{
  "n_layer": 15,
  "d_model": 224,
  "n_head": 7,
  "n_kv_head": 7,
  "head_dim": 32,
  "d_mlp": 896,
  "vocab_size": 524,
  "activation": "squared_relu",
  "norm": "rmsnorm",
  "norm_place": "pre",
  "norm_eps": 1e-05,
  "positions": "rope",
  "rope_base": 10000.0,
  "rope_fraction": 0.5,
  "qk_norm": true,
  "attn_scale": 0.299,
  "bias": "none",
  "tie_embeddings": "early",
  "parallel_block": false,
  "extras": ["local attention windows", "shifted keys", "gated attention", "value embeddings", "hashed n-gram embeddings", "an embedding shortcut", "learned residual scales", "skips across layers", "capped logits"],
  "init": "normal",
  "init_std_qkv": 0.0403,
  "init_std_o": 0.0,
  "init_std_up": 0.0403,
  "init_std_down": 0.0,
  "optimizer": "muon_variant",
  "lr": 0.00493,
  "lr_mult_up": 1.17,
  "beta1": 0.95,
  "lr_head": 0.0132,
  "warmup_steps": 0,
  "schedule": "wsd",
  "decay_fraction": 1.0,
  "decay_shape": "linear",
  "final_lr_fraction": 0.02,
  "batch_tokens": [16384, 32768],
  "seq_len": 768,
  "doc_mask": true,
  "train_tokens": 385500000,
  "steps": 16989,
  "dataset": "wikipedia_en"
}
Each number is 50 + 15 x the weight over its row's rms, rounded and kept within 0 to 99. Layers, rows and columns count from 0. The size before them is the row's rms in percent of the matrix's.

# q: layer 12 attention query, 224x224, rms 0.108, rows 30-31, columns 0-223
# k: layer 12 attention key, 224x224, rms 0.107, rows 30-31, columns 0-223
# v: layer 12 attention value, 224x224, rms 0.126, rows 0-13, columns 0-223
# o: layer 12 attention output (transposed), 224x224, rms 0.109, rows 0-12, columns 0-223
q30 106:72 65 14 43 49 49 42 19 54 67 33 62 39 20 32 18 42 46 55 66 62 38 52 44 46 40 68 41 69 38 91 23 48 32 50 39 40 50 45 60 53 45 38 33 52 36 50 47 47 45 42 38 65 39 40 47 43 44 40 55 26 60 33 41 35 23 55 75 48 65 49 63 89 48 40 26 35 53 60 65 21 64 47 44 45 32 80 56 56 56 51 73 45 50 39 67 24 19 68 41 70 64 48 55 75 51 51 46 53 60 63 45 61 36 30 25 72 59 55 59 61 63 48 42 67 53 63 85 42 50 43 54 43 59 37 24 48 67 48 38 73 44 44 45 47 54 39 36 67 40 36 81 35 62 63 46 39 42 22 33 63 57 48 50 49 51 49 51 38 21 49 48 34 57 47 60 36 80 56 56 50 60 47 50 60 79 66 52 70 56 49 19 64 35 13 34 74 40 53 39 75 46 18 53 36 41 41 53 38 58 53 26 49 32 42 53 54 32 19 53 09 42 67 67
k30 101:26 68 42 48 42 51 47 12 66 26 27 56 47 57 38 39 54 34 63 42 43 53 40 51 55 47 46 53 99 71 42 28 49 27 58 61 48 49 55 54 76 61 48 72 49 53 58 48 34 16 27 62 51 47 57 44 51 19 33 50 60 50 59 43 71 22 47 45 77 55 54 52 59 56 54 63 55 60 60 41 57 46 35 43 56 56 58 36 26 58 50 44 46 65 35 47 58 52 56 32 41 75 55 40 52 56 60 15 60 69 59 27 52 46 57 55 70 36 75 50 58 76 45 37 48 61 44 50 76 40 78 50 82 55 29 24 52 45 86 45 66 45 62 90 47 70 58 43 32 28 52 71 23 59 62 21 60 49 43 61 44 83 52 27 52 41 36 37 53 56 52 26 55 60 42 49 44 32 64 46 42 73 57 44 26 27 33 29 61 46 56 59 99 71 44 65 60 74 49 35 59 60 81 65 61 44 41 55 50 30 66 38 44 45 61 51 28 27 33 46 59 62 37 63
q31 110:50 62 53 76 60 43 59 39 36 83 47 70 18 59 63 32 50 39 68 35 80 40 63 65 39 55 58 37 69 69 63 55 87 75 51 45 45 49 61 55 52 44 68 20 54 42 41 42 55 27 40 51 37 67 46 38 24 69 32 58 36 51 27 22 37 55 53 54 40 71 70 60 77 70 60 50 44 56 31 53 32 52 64 52 65 63 61 76 36 46 31 49 47 77 56 41 24 56 81 30 57 56 56 74 57 64 53 39 67 21 25 41 42 64 59 56 41 79 52 52 60 38 69 59 44 65 33 61 49 51 52 27 61 26 47 52 39 65 38 85 66 45 57 63 57 60 60 42 53 59 56 33 34 42 67 36 46 59 53 29 49 70 41 51 41 19 31 42 35 55 49 59 16 07 48 52 67 20 39 67 58 45 52 71 44 51 41 54 62 55 33 70 60 75 40 22 70 72 47 32 53 53 82 59 59 43 38 78 42 63 54 43 65 42 39 54 55 28 41 55 40 52 28 70
k31 098:58 42 78 21 44 49 54 68 67 43 48 46 45 54 49 52 65 86 36 30 46 44 56 21 34 81 37 61 67 53 41 16 56 46 07 81 60 40 37 63 54 55 61 43 52 34 73 29 35 47 28 40 75 33 42 44 22 20 60 47 49 54 41 59 55 65 69 29 41 70 62 39 68 74 78 44 68 46 39 64 58 33 48 49 42 56 50 60 43 52 50 41 46 59 40 56 60 46 53 50 57 31 44 63 75 46 27 35 36 51 43 58 53 76 47 64 18 46 48 36 53 14 72 28 38 74 51 46 68 45 13 63 50 36 33 41 30 53 53 65 21 60 39 31 78 56 52 58 45 56 65 42 17 37 40 52 57 35 46 60 34 61 63 53 64 73 59 43 62 73 43 52 35 52 45 68 67 60 48 28 54 29 65 47 59 46 49 49 44 48 62 62 70 37 63 47 78 60 51 63 28 38 73 57 56 48 47 31 58 41 56 57 72 30 86 83 34 70 59 58 48 53 65 67
v0 096:31 37 46 62 52 66 40 40 14 28 30 52 41 72 37 20 43 69 24 72 48 53 38 37 57 74 45 44 55 53 34 32 39 61 58 48 55 56 62 35 52 43 77 37 57 34 40 33 57 47 40 56 59 69 40 79 75 55 62 44 26 78 61 44 50 42 60 55 63 54 28 34 62 58 44 60 55 27 82 63 42 58 40 76 52 64 35 24 39 76 63 67 29 75 54 47 43 48 52 99 42 36 63 69 41 22 28 53 63 57 49 66 68 68 55 54 53 62 55 77 43 64 57 66 13 39 45 54 38 93 39 41 42 42 43 67 46 43 30 78 37 59 50 33 54 71 48 65 76 68 56 51 57 62 50 07 16 41 35 55 49 36 47 59 40 37 51 65 44 60 72 59 53 50 45 43 71 63 39 63 68 44 30 31 39 47 62 55 60 66 61 39 32 61 58 45 41 28 66 52 52 59 82 54 72 56 41 49 39 31 43 58 45 42 46 76 43 38 35 58 32 45 43 50
o0 098:68 56 70 43 70 49 60 33 52 31 47 43 58 34 71 48 56 51 61 50 40 37 53 84 50 60 90 31 50 49 38 26 37 39 45 71 48 49 35 59 46 56 46 55 44 51 48 85 45 72 41 63 34 81 41 48 53 51 59 46 49 55 57 69 56 30 44 64 41 67 25 48 61 53 56 52 57 34 11 62 53 44 38 34 27 34 41 70 48 30 49 47 53 33 63 59 56 38 23 61 45 69 52 59 66 46 48 63 65 88 67 53 61 51 21 41 44 51 50 38 52 52 55 54 50 44 71 54 70 27 48 52 74 38 32 23 49 46 36 49 65 25 43 72 58 26 42 50 34 46 65 62 24 50 34 51 40 54 61 54 20 59 68 23 52 84 60 65 20 38 55 40 80 25 22 40 80 47 82 63 45 42 49 52 58 51 32 31 55 63 31 49 55 76 59 32 71 67 23 71 67 15 40 60 39 59 46 32 50 48 58 53 31 71 21 63 62 63 49 27 65 45 47 63
v1 094:54 30 48 56 26 64 42 12 61 35 47 22 41 65 49 40 47 45 40 33 55 61 40 48 38 43 66 66 54 28 40 45 49 39 55 77 54 70 34 45 59 42 72 47 59 37 63 30 55 72 60 63 73 42 54 48 53 37 57 60 62 78 56 53 77 48 53 44 73 41 53 68 68 60 56 63 55 09 55 24 44 53 35 77 35 37 44 15 45 43 52 47 57 65 61 28 79 48 44 43 45 60 61 60 67 49 61 56 33 60 45 42 54 35 73 51 16 74 42 41 49 58 16 70 32 66 51 69 76 64 33 33 34 70 57 47 48 54 76 50 57 39 48 36 52 49 68 78 72 57 49 41 58 39 29 24 87 57 65 55 40 47 41 52 42 64 24 65 47 60 47 63 56 44 72 53 32 34 82 34 69 68 33 33 63 26 53 45 61 29 39 61 30 45 76 49 27 32 37 63 42 70 69 50 72 09 63 34 40 56 47 55 53 50 46 54 54 68 37 22 61 46 43 72
o1 098:37 50 57 59 63 41 58 51 57 49 49 63 77 43 60 63 66 49 37 76 59 64 67 54 42 34 56 53 22 65 43 46 64 46 57 26 68 73 70 40 44 28 39 50 36 40 29 44 41 50 53 57 39 57 63 60 41 43 53 62 66 50 34 16 37 64 50 56 19 54 31 56 31 33 64 25 74 76 60 51 67 45 52 28 50 36 53 45 57 25 39 38 21 40 42 73 48 52 37 57 42 45 27 23 54 41 20 65 52 52 41 43 59 34 55 42 50 27 25 56 53 50 54 14 34 26 40 40 53 17 56 71 32 77 42 48 28 43 58 52 58 52 76 44 71 52 23 39 43 56 47 57 49 53 57 52 46 40 43 36 19 50 39 34 55 46 57 28 44 50 31 32 66 34 26 49 51 42 78 35 40 55 12 20 43 28 76 42 45 44 56 58 54 25 70 58 64 83 58 70 74 55 59 78 49 47 71 59 61 61 79 91 71 59 47 39 62 29 36 60 29 62 51 48
v2 085:41 76 45 38 32 52 51 18 49 44 35 36 34 64 74 37 50 67 51 40 78 00 52 22 50 67 71 59 48 63 29 35 35 94 69 52 51 45 30 40 92 54 49 41 41 18 38 57 60 47 56 52 55 45 45 40 58 27 61 61 50 40 58 65 59 57 55 54 62 55 58 36 57 48 40 24 52 50 68 55 27 69 32 57 31 54 60 56 50 63 61 56 69 49 62 59 53 75 58 44 47 51 53 66 27 62 25 29 38 35 36 52 52 52 35 72 37 39 24 57 54 39 81 52 49 73 54 49 48 64 40 66 40 71 41 36 55 62 12 76 37 39 77 58 37 47 44 64 51 49 58 46 22 71 47 71 38 65 20 30 44 35 59 61 63 51 57 39 47 59 57 63 45 69 39 53 40 50 49 59 39 54 72 52 58 52 68 42 41 74 55 34 43 08 82 29 84 56 49 43 47 54 53 53 75 42 34 39 68 27 64 39 43 29 62 69 49 39 41 49 45 37 63 47
o2 098:73 69 36 64 47 32 36 63 64 45 37 17 43 48 31 63 42 54 66 55 35 78 39 47 51 64 38 45 32 61 86 47 41 61 54 36 39 58 52 48 43 57 35 60 48 62 33 48 61 27 46 20 44 69 43 61 35 38 44 53 34 45 64 36 67 30 51 58 56 16 45 57 55 50 55 74 34 36 12 56 55 38 55 67 65 25 55 62 63 36 40 51 42 33 68 53 36 39 20 31 43 49 51 48 81 46 40 53 44 31 42 53 41 64 46 48 30 39 53 28 39 32 41 52 51 59 36 65 70 85 58 75 20 50 59 62 37 28 51 70 60 64 43 63 44 69 50 39 47 20 50 23 70 58 49 66 48 52 82 68 62 25 50 49 49 53 41 71 70 85 34 60 66 28 71 31 44 58 44 44 64 52 40 63 52 10 33 23 24 41 38 53 31 93 54 51 33 57 54 39 38 37 51 69 48 41 33 38 64 52 53 41 69 53 51 31 76 46 72 68 68 33 47 60
v3 096:71 70 43 78 37 49 66 69 44 23 36 59 30 75 64 51 68 50 81 51 52 41 62 46 58 55 45 52 47 75 59 37 69 56 55 46 76 44 44 55 79 69 56 53 38 66 44 62 65 35 19 27 48 37 43 59 65 42 42 38 51 57 47 72 40 62 76 81 67 25 60 37 63 53 43 26 55 47 49 16 36 34 44 64 53 38 47 53 60 32 73 37 64 38 51 37 94 72 30 45 76 45 51 56 30 66 51 42 60 62 53 40 59 31 59 53 48 33 72 22 40 69 63 54 39 43 42 56 58 44 46 48 49 40 56 52 56 41 26 61 48 63 22 64 48 53 69 60 69 30 15 34 70 66 57 69 38 44 43 74 30 53 53 53 54 39 25 49 53 53 79 54 66 35 44 67 50 37 54 58 55 46 49 40 38 42 50 61 15 27 55 65 53 50 28 48 62 77 48 68 19 09 49 52 43 30 63 61 43 92 53 42 54 67 36 57 57 71 64 50 35 55 44 23
o3 100:45 53 68 62 44 58 43 62 51 70 54 55 63 76 57 49 58 71 15 38 32 36 26 48 59 47 87 59 42 78 66 59 29 29 66 50 44 26 39 62 35 65 62 44 49 51 43 47 36 37 23 89 42 62 59 50 34 50 19 65 52 56 51 06 56 35 38 37 54 66 00 59 56 47 36 44 44 70 60 70 48 71 57 29 14 45 72 45 51 75 51 52 41 47 66 64 61 42 31 31 32 37 69 45 55 26 58 64 70 59 65 60 33 40 93 44 60 52 30 47 43 50 67 40 52 58 55 55 28 63 63 51 45 42 54 45 44 64 40 33 62 65 41 49 43 48 51 42 44 64 52 60 14 71 33 74 65 25 56 54 56 52 47 62 42 44 58 78 70 51 45 36 62 42 64 28 60 43 46 56 46 42 43 62 58 33 64 42 47 65 46 43 38 13 69 65 62 42 36 35 49 71 62 53 73 22 42 58 32 61 45 54 55 25 76 52 49 52 74 43 52 49 53 48
v4 099:36 44 12 54 77 39 52 60 31 44 57 58 28 32 49 46 43 39 47 58 62 64 54 54 59 74 34 63 53 49 57 60 58 81 24 59 32 36 69 44 73 44 65 45 58 51 45 31 40 69 30 23 43 70 52 48 36 46 62 43 47 59 42 30 61 52 26 49 50 58 61 59 47 57 61 55 74 35 73 61 57 47 39 43 71 39 41 35 36 16 35 46 40 49 67 52 59 79 45 48 45 74 55 46 43 47 85 37 65 39 45 76 45 83 43 53 36 76 61 55 18 38 52 59 55 42 50 45 44 49 60 22 51 36 65 48 61 33 41 51 47 59 63 66 70 30 66 72 29 38 81 62 51 40 48 63 43 24 73 41 52 75 41 31 56 40 34 42 54 72 43 11 56 36 73 72 23 50 51 37 48 61 66 55 35 57 79 39 36 33 65 60 54 68 49 43 48 34 31 34 31 81 49 66 53 45 09 36 18 64 87 54 61 61 54 63 51 32 31 39 50 34 49 48
o4 102:28 58 42 37 89 60 57 43 60 63 59 72 42 54 69 21 49 66 99 42 35 36 26 47 27 45 50 40 54 73 68 58 34 47 66 56 33 62 58 38 62 44 59 64 72 30 43 64 60 50 56 49 59 55 14 61 51 66 32 53 45 55 40 65 35 51 68 45 60 56 92 50 32 61 57 50 22 45 45 51 59 55 43 42 61 30 68 57 39 42 43 69 40 27 64 38 63 20 56 48 49 60 53 57 65 25 55 70 61 78 46 31 40 45 62 35 71 49 32 37 30 51 54 36 50 48 33 37 34 68 52 51 55 78 21 42 52 62 63 39 70 41 55 71 40 45 48 48 80 56 47 49 22 35 27 55 44 29 58 30 34 77 58 67 40 39 47 76 48 34 46 70 52 54 53 38 58 62 42 71 80 50 40 26 48 56 52 68 65 37 62 53 76 31 48 78 48 51 62 24 38 31 75 41 52 17 54 51 37 83 41 68 47 67 53 46 41 71 41 32 49 42 44 22
v5 102:77 27 39 60 45 55 37 77 42 43 49 17 62 56 49 50 42 39 39 35 40 62 32 62 52 16 55 46 50 40 57 36 50 44 70 59 58 49 28 64 56 58 39 67 43 34 26 48 70 70 18 43 33 59 48 39 31 33 59 29 92 80 49 61 56 62 29 58 35 50 60 49 73 34 89 64 74 73 68 67 36 47 17 37 68 60 46 59 50 56 42 65 27 70 38 67 59 37 59 38 63 67 27 55 71 74 51 34 39 64 43 49 42 42 58 41 53 35 61 37 51 52 72 56 38 42 47 48 41 35 51 50 50 58 54 46 42 55 62 49 35 52 38 62 31 63 41 42 36 34 82 45 52 37 54 63 78 28 15 52 41 61 30 42 49 49 75 65 38 46 47 59 72 82 57 32 69 70 57 22 81 62 29 69 72 50 38 63 61 42 51 44 46 54 51 22 43 39 44 32 62 46 36 60 38 45 58 65 75 53 54 66 55 29 63 51 67 54 45 31 87 23 49 65
o5 100:52 60 32 62 50 43 38 31 60 55 40 60 46 79 00 45 94 54 68 57 65 33 63 49 36 64 47 44 58 54 67 87 61 62 27 34 44 46 73 74 35 72 30 61 18 46 71 56 41 48 72 63 61 49 54 52 63 65 64 39 67 41 40 69 50 67 54 55 47 44 16 50 62 79 59 43 46 56 35 44 66 18 58 79 24 53 28 43 26 55 39 34 59 45 49 18 66 69 17 37 66 45 40 46 22 43 58 36 51 46 41 68 51 43 23 56 59 52 57 46 35 39 44 44 64 70 52 72 23 44 51 61 52 58 54 56 40 51 50 45 61 26 44 36 59 38 51 64 55 40 32 37 62 56 52 73 81 53 70 28 10 44 56 68 50 39 61 45 54 58 52 50 28 57 46 41 39 56 30 59 37 26 54 38 38 58 59 50 39 47 52 53 53 52 55 56 81 64 39 46 56 40 41 71 51 32 40 34 71 54 63 87 11 32 50 48 53 34 56 28 42 40 52 43
v6 091:69 66 78 53 25 66 40 56 41 64 49 59 77 81 51 33 59 79 39 73 09 58 47 47 65 34 79 47 71 99 63 53 51 27 58 49 54 55 33 51 49 26 62 28 53 22 37 43 56 71 80 59 11 49 66 75 55 52 70 34 62 39 62 61 38 58 22 50 64 67 52 56 51 55 42 20 48 55 59 39 52 32 53 20 50 57 50 68 29 42 38 52 61 24 49 71 29 37 54 50 40 61 58 74 56 41 48 47 42 58 54 42 23 50 58 47 55 67 39 30 57 65 55 71 27 56 47 55 65 60 50 35 46 45 82 41 79 52 82 51 61 53 32 48 54 71 27 28 25 49 44 63 29 51 49 65 48 56 51 49 64 64 44 59 53 44 48 47 69 65 40 62 63 54 55 43 33 57 51 41 56 81 60 46 42 40 53 64 42 57 50 09 53 64 65 45 85 40 48 57 53 55 50 56 37 41 45 63 41 30 57 55 44 13 41 71 44 60 77 37 54 52 38 63
o6 097:44 39 46 58 35 60 56 18 59 52 34 28 61 29 54 38 74 44 63 71 56 39 47 39 35 65 26 57 72 42 53 55 50 55 47 63 49 39 65 51 27 63 60 33 37 60 36 52 43 32 55 31 65 63 13 50 31 61 31 46 56 55 64 61 32 41 66 42 55 36 00 38 32 55 54 51 49 64 47 56 16 74 31 43 58 34 44 44 52 48 65 56 40 43 75 56 34 70 42 71 41 51 72 46 42 81 50 42 75 29 33 40 37 29 52 52 67 29 71 68 27 32 54 72 58 32 51 51 44 59 37 57 65 44 42 39 31 57 84 58 44 61 61 42 23 59 49 37 66 93 82 75 56 42 35 47 41 46 62 53 42 33 42 56 57 50 75 47 30 69 32 35 50 46 68 42 54 63 32 38 36 25 46 43 55 55 59 67 47 26 34 64 71 49 87 30 43 17 41 52 61 35 72 12 47 51 38 31 31 36 43 26 67 57 61 40 54 48 52 53 52 40 56 33
v7 092:45 36 59 71 46 73 75 65 41 34 24 32 52 56 54 69 37 57 63 68 55 88 62 34 54 51 64 43 43 61 63 62 59 68 67 58 37 60 32 52 56 41 44 28 69 56 20 67 46 48 69 52 32 51 53 51 62 36 64 51 83 23 77 53 29 41 60 38 60 59 68 70 63 48 25 34 62 73 51 75 10 33 90 41 59 53 53 30 49 20 47 33 55 56 80 40 55 36 58 83 40 71 55 34 59 46 34 39 60 40 61 16 38 55 71 43 38 52 35 42 67 65 33 68 43 37 56 75 64 56 40 26 36 63 55 30 43 45 59 67 41 68 52 42 57 70 41 46 34 48 74 60 68 48 76 69 46 53 62 47 48 36 86 65 24 36 77 61 59 50 65 67 32 43 33 67 33 42 72 46 44 48 61 54 42 52 49 50 38 43 37 74 37 73 58 75 49 52 47 45 37 41 41 53 58 22 44 59 72 59 48 29 65 34 61 75 34 46 64 35 47 48 55 62
o7 101:72 79 40 68 54 26 66 38 33 63 62 57 43 50 82 67 22 49 21 60 23 19 70 73 52 58 26 79 61 48 55 61 67 27 60 48 58 43 66 48 28 64 46 55 57 48 68 57 54 48 71 70 30 34 59 68 42 42 62 81 75 58 38 42 60 81 46 56 69 35 28 55 46 76 42 44 39 71 45 55 72 55 58 46 71 91 27 69 26 53 52 66 69 23 44 58 36 59 83 39 35 50 53 41 56 47 59 81 67 59 24 52 48 45 36 48 51 46 71 49 41 35 46 69 64 38 34 36 57 52 34 67 46 70 51 51 40 54 28 58 26 46 48 57 76 61 34 53 57 63 61 50 57 60 46 52 51 51 42 50 47 35 41 62 51 42 34 72 42 58 38 39 38 38 48 37 52 73 61 53 67 48 67 69 54 35 41 68 53 23 37 34 55 51 48 46 62 48 55 59 40 53 46 52 38 65 33 99 46 57 65 52 33 32 42 37 67 74 46 89 26 72 50 53
v8 102:39 88 35 53 36 54 59 55 43 31 45 55 62 29 53 34 48 36 62 60 26 49 67 47 85 68 43 59 30 49 48 42 59 54 27 44 48 40 67 33 51 29 63 34 37 71 52 49 32 33 52 57 11 52 68 39 56 54 60 58 32 68 51 69 44 57 50 58 27 46 58 47 65 44 35 24 46 66 44 67 48 59 47 58 39 60 51 55 50 44 36 66 92 27 42 49 23 50 22 70 37 56 50 67 39 35 33 69 48 43 73 45 51 82 34 64 51 56 19 62 32 52 44 61 61 36 65 49 45 54 51 30 34 78 37 64 50 39 27 59 48 75 47 51 58 34 35 42 40 51 24 28 31 75 43 49 53 44 29 39 69 33 37 24 71 50 42 33 39 64 23 70 47 52 34 71 41 37 57 50 84 52 62 34 56 47 61 63 48 38 56 48 57 27 53 41 74 15 81 46 32 20 60 40 51 16 46 46 66 43 40 31 74 69 51 59 47 47 16 42 61 57 67 51
o8 099:66 56 28 80 57 48 49 49 16 75 66 55 49 45 74 53 46 54 36 55 34 67 47 70 43 50 35 81 42 59 39 64 69 27 70 60 39 52 45 59 20 64 61 70 49 55 64 49 49 62 61 51 54 38 42 45 41 35 47 71 47 29 70 47 46 40 60 64 42 41 39 64 59 39 46 43 32 61 56 60 20 54 62 24 75 49 47 34 44 67 44 15 30 44 48 58 51 68 41 49 28 83 38 39 24 63 75 44 29 41 35 26 69 50 48 42 55 46 63 55 29 57 66 45 47 23 61 50 45 33 73 38 41 39 58 26 31 35 78 69 29 63 61 15 62 04 49 59 30 50 58 50 34 18 61 48 62 48 49 54 59 57 46 80 32 65 39 63 60 69 88 34 47 44 51 56 79 56 57 27 54 47 32 46 70 48 43 09 44 51 37 69 61 56 49 63 50 65 55 68 37 68 45 48 18 31 64 24 50 47 35 41 50 42 58 44 38 50 62 37 64 68 51 41
v9 088:32 54 54 51 56 26 61 69 49 68 56 48 38 59 68 40 58 57 31 48 51 55 52 38 49 65 67 55 33 35 38 58 65 61 61 24 45 66 49 67 48 70 20 44 60 58 39 53 67 00 72 51 26 54 55 41 57 47 54 24 60 21 48 25 36 57 40 69 50 45 59 62 54 17 34 61 36 60 68 47 55 34 37 39 83 52 28 62 54 57 52 29 63 38 69 38 48 71 51 45 68 70 47 34 63 65 63 70 51 48 44 49 18 47 38 49 73 41 71 54 82 48 36 88 63 38 57 90 54 47 40 53 64 36 35 68 58 64 67 34 45 39 43 22 47 69 72 47 46 65 66 88 55 34 52 53 60 54 50 37 52 72 44 51 02 66 48 34 28 40 72 54 45 74 64 65 35 33 51 34 37 44 53 71 48 69 91 44 31 39 49 35 35 39 25 58 36 64 44 43 57 23 52 63 61 46 41 43 56 67 45 51 32 34 56 65 45 63 60 48 42 45 45 41
o9 100:47 52 41 70 51 52 58 54 43 32 32 51 57 45 68 46 58 33 54 64 49 53 51 63 53 61 57 80 75 30 64 71 40 40 42 74 24 52 50 57 58 60 73 79 67 59 39 40 71 60 62 31 47 42 70 58 25 52 34 82 55 31 56 52 43 58 49 56 60 76 88 45 52 64 35 34 64 93 24 47 49 49 57 14 45 54 52 41 46 34 44 79 35 42 58 35 58 29 40 54 39 60 38 64 31 75 63 25 31 48 42 70 52 72 46 40 48 37 30 52 44 54 54 56 66 52 38 38 41 41 60 42 33 34 67 32 56 45 43 56 99 73 47 46 56 63 47 26 53 30 15 40 25 35 49 55 55 73 44 49 50 51 21 62 67 47 72 29 61 36 56 41 53 43 52 73 39 52 79 39 61 68 69 43 39 56 77 59 46 87 64 46 66 59 64 30 57 43 41 61 60 52 36 31 45 78 29 49 45 64 53 55 37 39 49 44 60 26 57 67 29 30 56 73
v10 097:52 62 37 47 63 61 37 46 29 60 65 84 70 65 18 40 30 75 60 39 34 33 62 39 17 58 28 37 61 56 45 65 66 73 54 39 53 33 60 69 47 28 33 29 70 87 53 58 32 29 65 61 57 67 60 44 50 75 62 40 41 46 44 53 20 50 48 24 73 27 77 48 62 19 63 49 49 59 59 45 53 58 64 50 36 38 36 57 52 43 38 48 26 58 43 42 65 54 60 54 33 59 46 59 47 58 38 77 46 41 44 40 55 58 29 37 61 44 50 81 26 44 50 34 71 57 46 69 49 63 52 44 40 73 61 43 60 56 34 55 78 29 97 39 38 63 46 24 33 23 46 56 68 13 29 35 35 56 63 51 65 49 26 54 58 64 64 46 57 36 31 60 81 49 54 61 67 45 80 53 19 83 42 66 67 56 61 51 41 38 57 39 45 55 45 41 39 51 61 54 62 57 07 71 45 44 36 65 61 46 49 58 45 38 45 55 48 58 69 60 43 34 42 50
o10 103:26 77 41 43 69 60 63 55 57 27 22 45 29 32 40 42 35 45 31 85 67 56 28 57 49 50 42 31 37 52 50 34 43 64 50 51 60 48 43 61 54 49 25 52 72 40 38 51 46 20 74 40 34 59 59 64 77 44 48 61 66 23 65 71 39 43 40 20 40 71 72 50 28 53 59 52 23 74 40 59 48 56 44 28 40 76 49 31 39 63 41 30 83 58 34 51 54 11 46 52 48 61 41 35 44 45 43 33 41 69 50 46 38 44 59 48 41 50 40 47 33 41 70 71 37 44 66 46 45 39 42 72 43 45 48 81 42 60 38 58 45 76 18 40 52 52 80 45 49 70 66 55 53 49 44 45 20 69 40 62 58 65 44 19 55 21 56 65 41 85 81 35 68 52 18 50 83 52 45 62 61 37 51 63 48 60 39 69 41 56 47 31 41 58 69 68 32 54 25 53 41 62 52 48 32 34 51 60 51 39 47 62 61 33 74 80 46 35 51 42 69 56 22 58
v11 097:17 50 52 38 64 23 44 76 24 14 45 67 37 59 65 49 45 41 53 43 75 54 49 46 50 85 70 42 45 60 50 46 29 39 58 42 63 23 61 74 63 63 85 66 21 59 43 38 41 32 57 32 43 50 57 46 14 09 48 52 63 54 38 56 34 31 59 36 48 54 58 39 34 39 47 62 42 44 44 47 63 59 41 29 78 30 43 49 56 57 39 58 38 59 36 21 49 59 26 25 62 81 43 41 49 33 43 57 61 50 53 58 62 17 53 34 57 26 38 56 60 45 24 54 46 52 53 74 60 73 71 38 42 38 38 75 52 48 51 42 56 40 70 28 51 66 28 53 58 71 55 42 56 47 51 19 43 44 64 58 48 35 55 45 67 43 59 45 70 69 37 32 49 70 70 59 84 17 59 29 70 77 26 43 68 57 58 84 52 63 20 42 30 56 53 56 57 58 41 64 59 36 51 66 47 38 51 48 22 46 43 68 64 51 56 53 41 66 28 39 53 66 51 34
o11 098:36 64 69 43 73 39 37 29 40 41 61 43 56 44 49 42 75 61 56 32 36 50 33 30 58 27 53 62 78 38 51 63 55 49 59 58 57 49 53 30 52 50 67 49 52 65 50 39 72 33 38 53 53 51 33 42 44 60 70 38 57 34 50 29 58 74 46 54 36 74 96 81 65 34 71 31 53 74 50 49 33 28 44 63 41 58 40 68 43 33 51 43 65 34 65 58 34 52 46 67 50 25 39 32 61 44 61 43 47 38 65 14 57 82 51 25 52 47 72 53 44 34 48 36 49 39 59 80 40 64 56 68 51 46 53 72 51 47 48 72 49 62 54 52 09 49 47 78 65 42 62 55 34 38 64 67 57 69 40 30 50 42 26 54 54 52 52 51 55 67 74 30 70 46 22 33 47 43 31 40 40 75 52 99 40 50 80 49 61 58 22 43 45 24 35 32 51 37 72 43 35 41 37 59 48 56 19 49 69 55 71 38 50 58 39 16 56 46 72 70 40 58 52 35
v12 097:47 48 56 54 39 75 47 37 60 31 66 59 52 46 49 81 47 33 35 28 57 63 38 77 39 45 32 39 65 62 46 51 38 49 40 86 48 40 46 27 64 40 58 35 32 49 60 38 45 50 71 55 51 87 39 61 30 39 45 36 52 56 37 53 78 26 83 47 05 59 50 50 64 60 52 40 73 58 79 50 61 30 70 58 22 75 51 39 42 36 42 49 45 47 36 51 50 25 34 65 49 41 44 65 30 42 40 59 25 79 35 46 60 49 45 49 53 75 40 38 59 35 59 37 49 46 76 30 55 21 53 65 76 46 51 43 23 32 93 54 55 74 49 42 68 64 39 80 61 42 77 29 25 43 66 49 50 34 42 66 55 62 44 55 64 41 39 50 55 27 31 35 51 50 52 41 59 52 58 60 57 54 37 16 44 15 55 57 36 63 52 33 39 66 33 77 59 60 49 22 30 38 30 45 66 42 54 44 42 78 44 54 57 29 69 62 40 68 57 28 64 58 49 45
o12 099:85 43 44 37 56 50 57 36 41 53 41 85 47 49 54 35 58 67 72 41 50 61 38 31 67 66 67 55 53 59 23 56 41 62 20 39 66 45 53 42 81 75 39 57 32 66 65 36 83 34 39 35 43 61 62 47 69 61 52 38 18 52 53 62 40 43 51 54 65 73 13 66 51 61 62 55 59 59 52 20 26 28 24 60 36 32 46 42 39 36 62 61 52 41 56 52 54 50 66 19 27 28 37 44 63 65 65 59 55 09 41 43 32 82 57 42 36 28 45 38 37 40 43 47 35 57 57 35 51 59 56 27 53 49 57 35 73 51 28 37 57 35 42 52 37 55 25 45 85 56 38 53 52 57 35 30 21 58 54 62 83 81 49 40 28 36 53 64 38 43 47 46 26 50 53 66 61 71 34 42 49 63 54 45 38 60 34 52 72 47 62 81 29 43 64 53 49 61 59 43 68 73 77 51 19 81 50 59 36 48 41 53 57 53 46 40 57 57 37 32 33 24 53 42
v13 096:23 92 85 46 74 46 47 37 67 68 67 60 70 40 55 52 63 78 63 49 36 39 45 35 48 69 40 72 72 72 43 55 46 73 74 49 67 42 73 58 56 55 64 58 62 27 51 35 61 25 50 37 39 32 48 48 46 58 42 30 39 59 43 47 80 52 43 64 60 43 66 57 46 43 68 39 47 54 57 60 55 51 31 50 56 42 32 67 48 47 67 51 58 65 46 41 51 42 39 49 59 57 52 32 29 39 16 49 63 51 55 59 77 68 64 59 62 33 52 39 69 31 73 02 58 35 71 80 52 26 66 26 54 50 53 57 55 55 35 56 38 45 18 45 28 45 40 49 41 57 54 64 73 52 38 37 54 31 50 34 48 67 27 50 52 34 45 58 48 44 46 47 65 39 63 66 69 63 34 53 47 43 69 50 43 49 19 66 48 32 67 47 87 38 71 45 52 87 57 88 55 60 17 63 23 35 27 61 25 69 46 47 38 41 75 52 50 76 59 62 62 54 61 54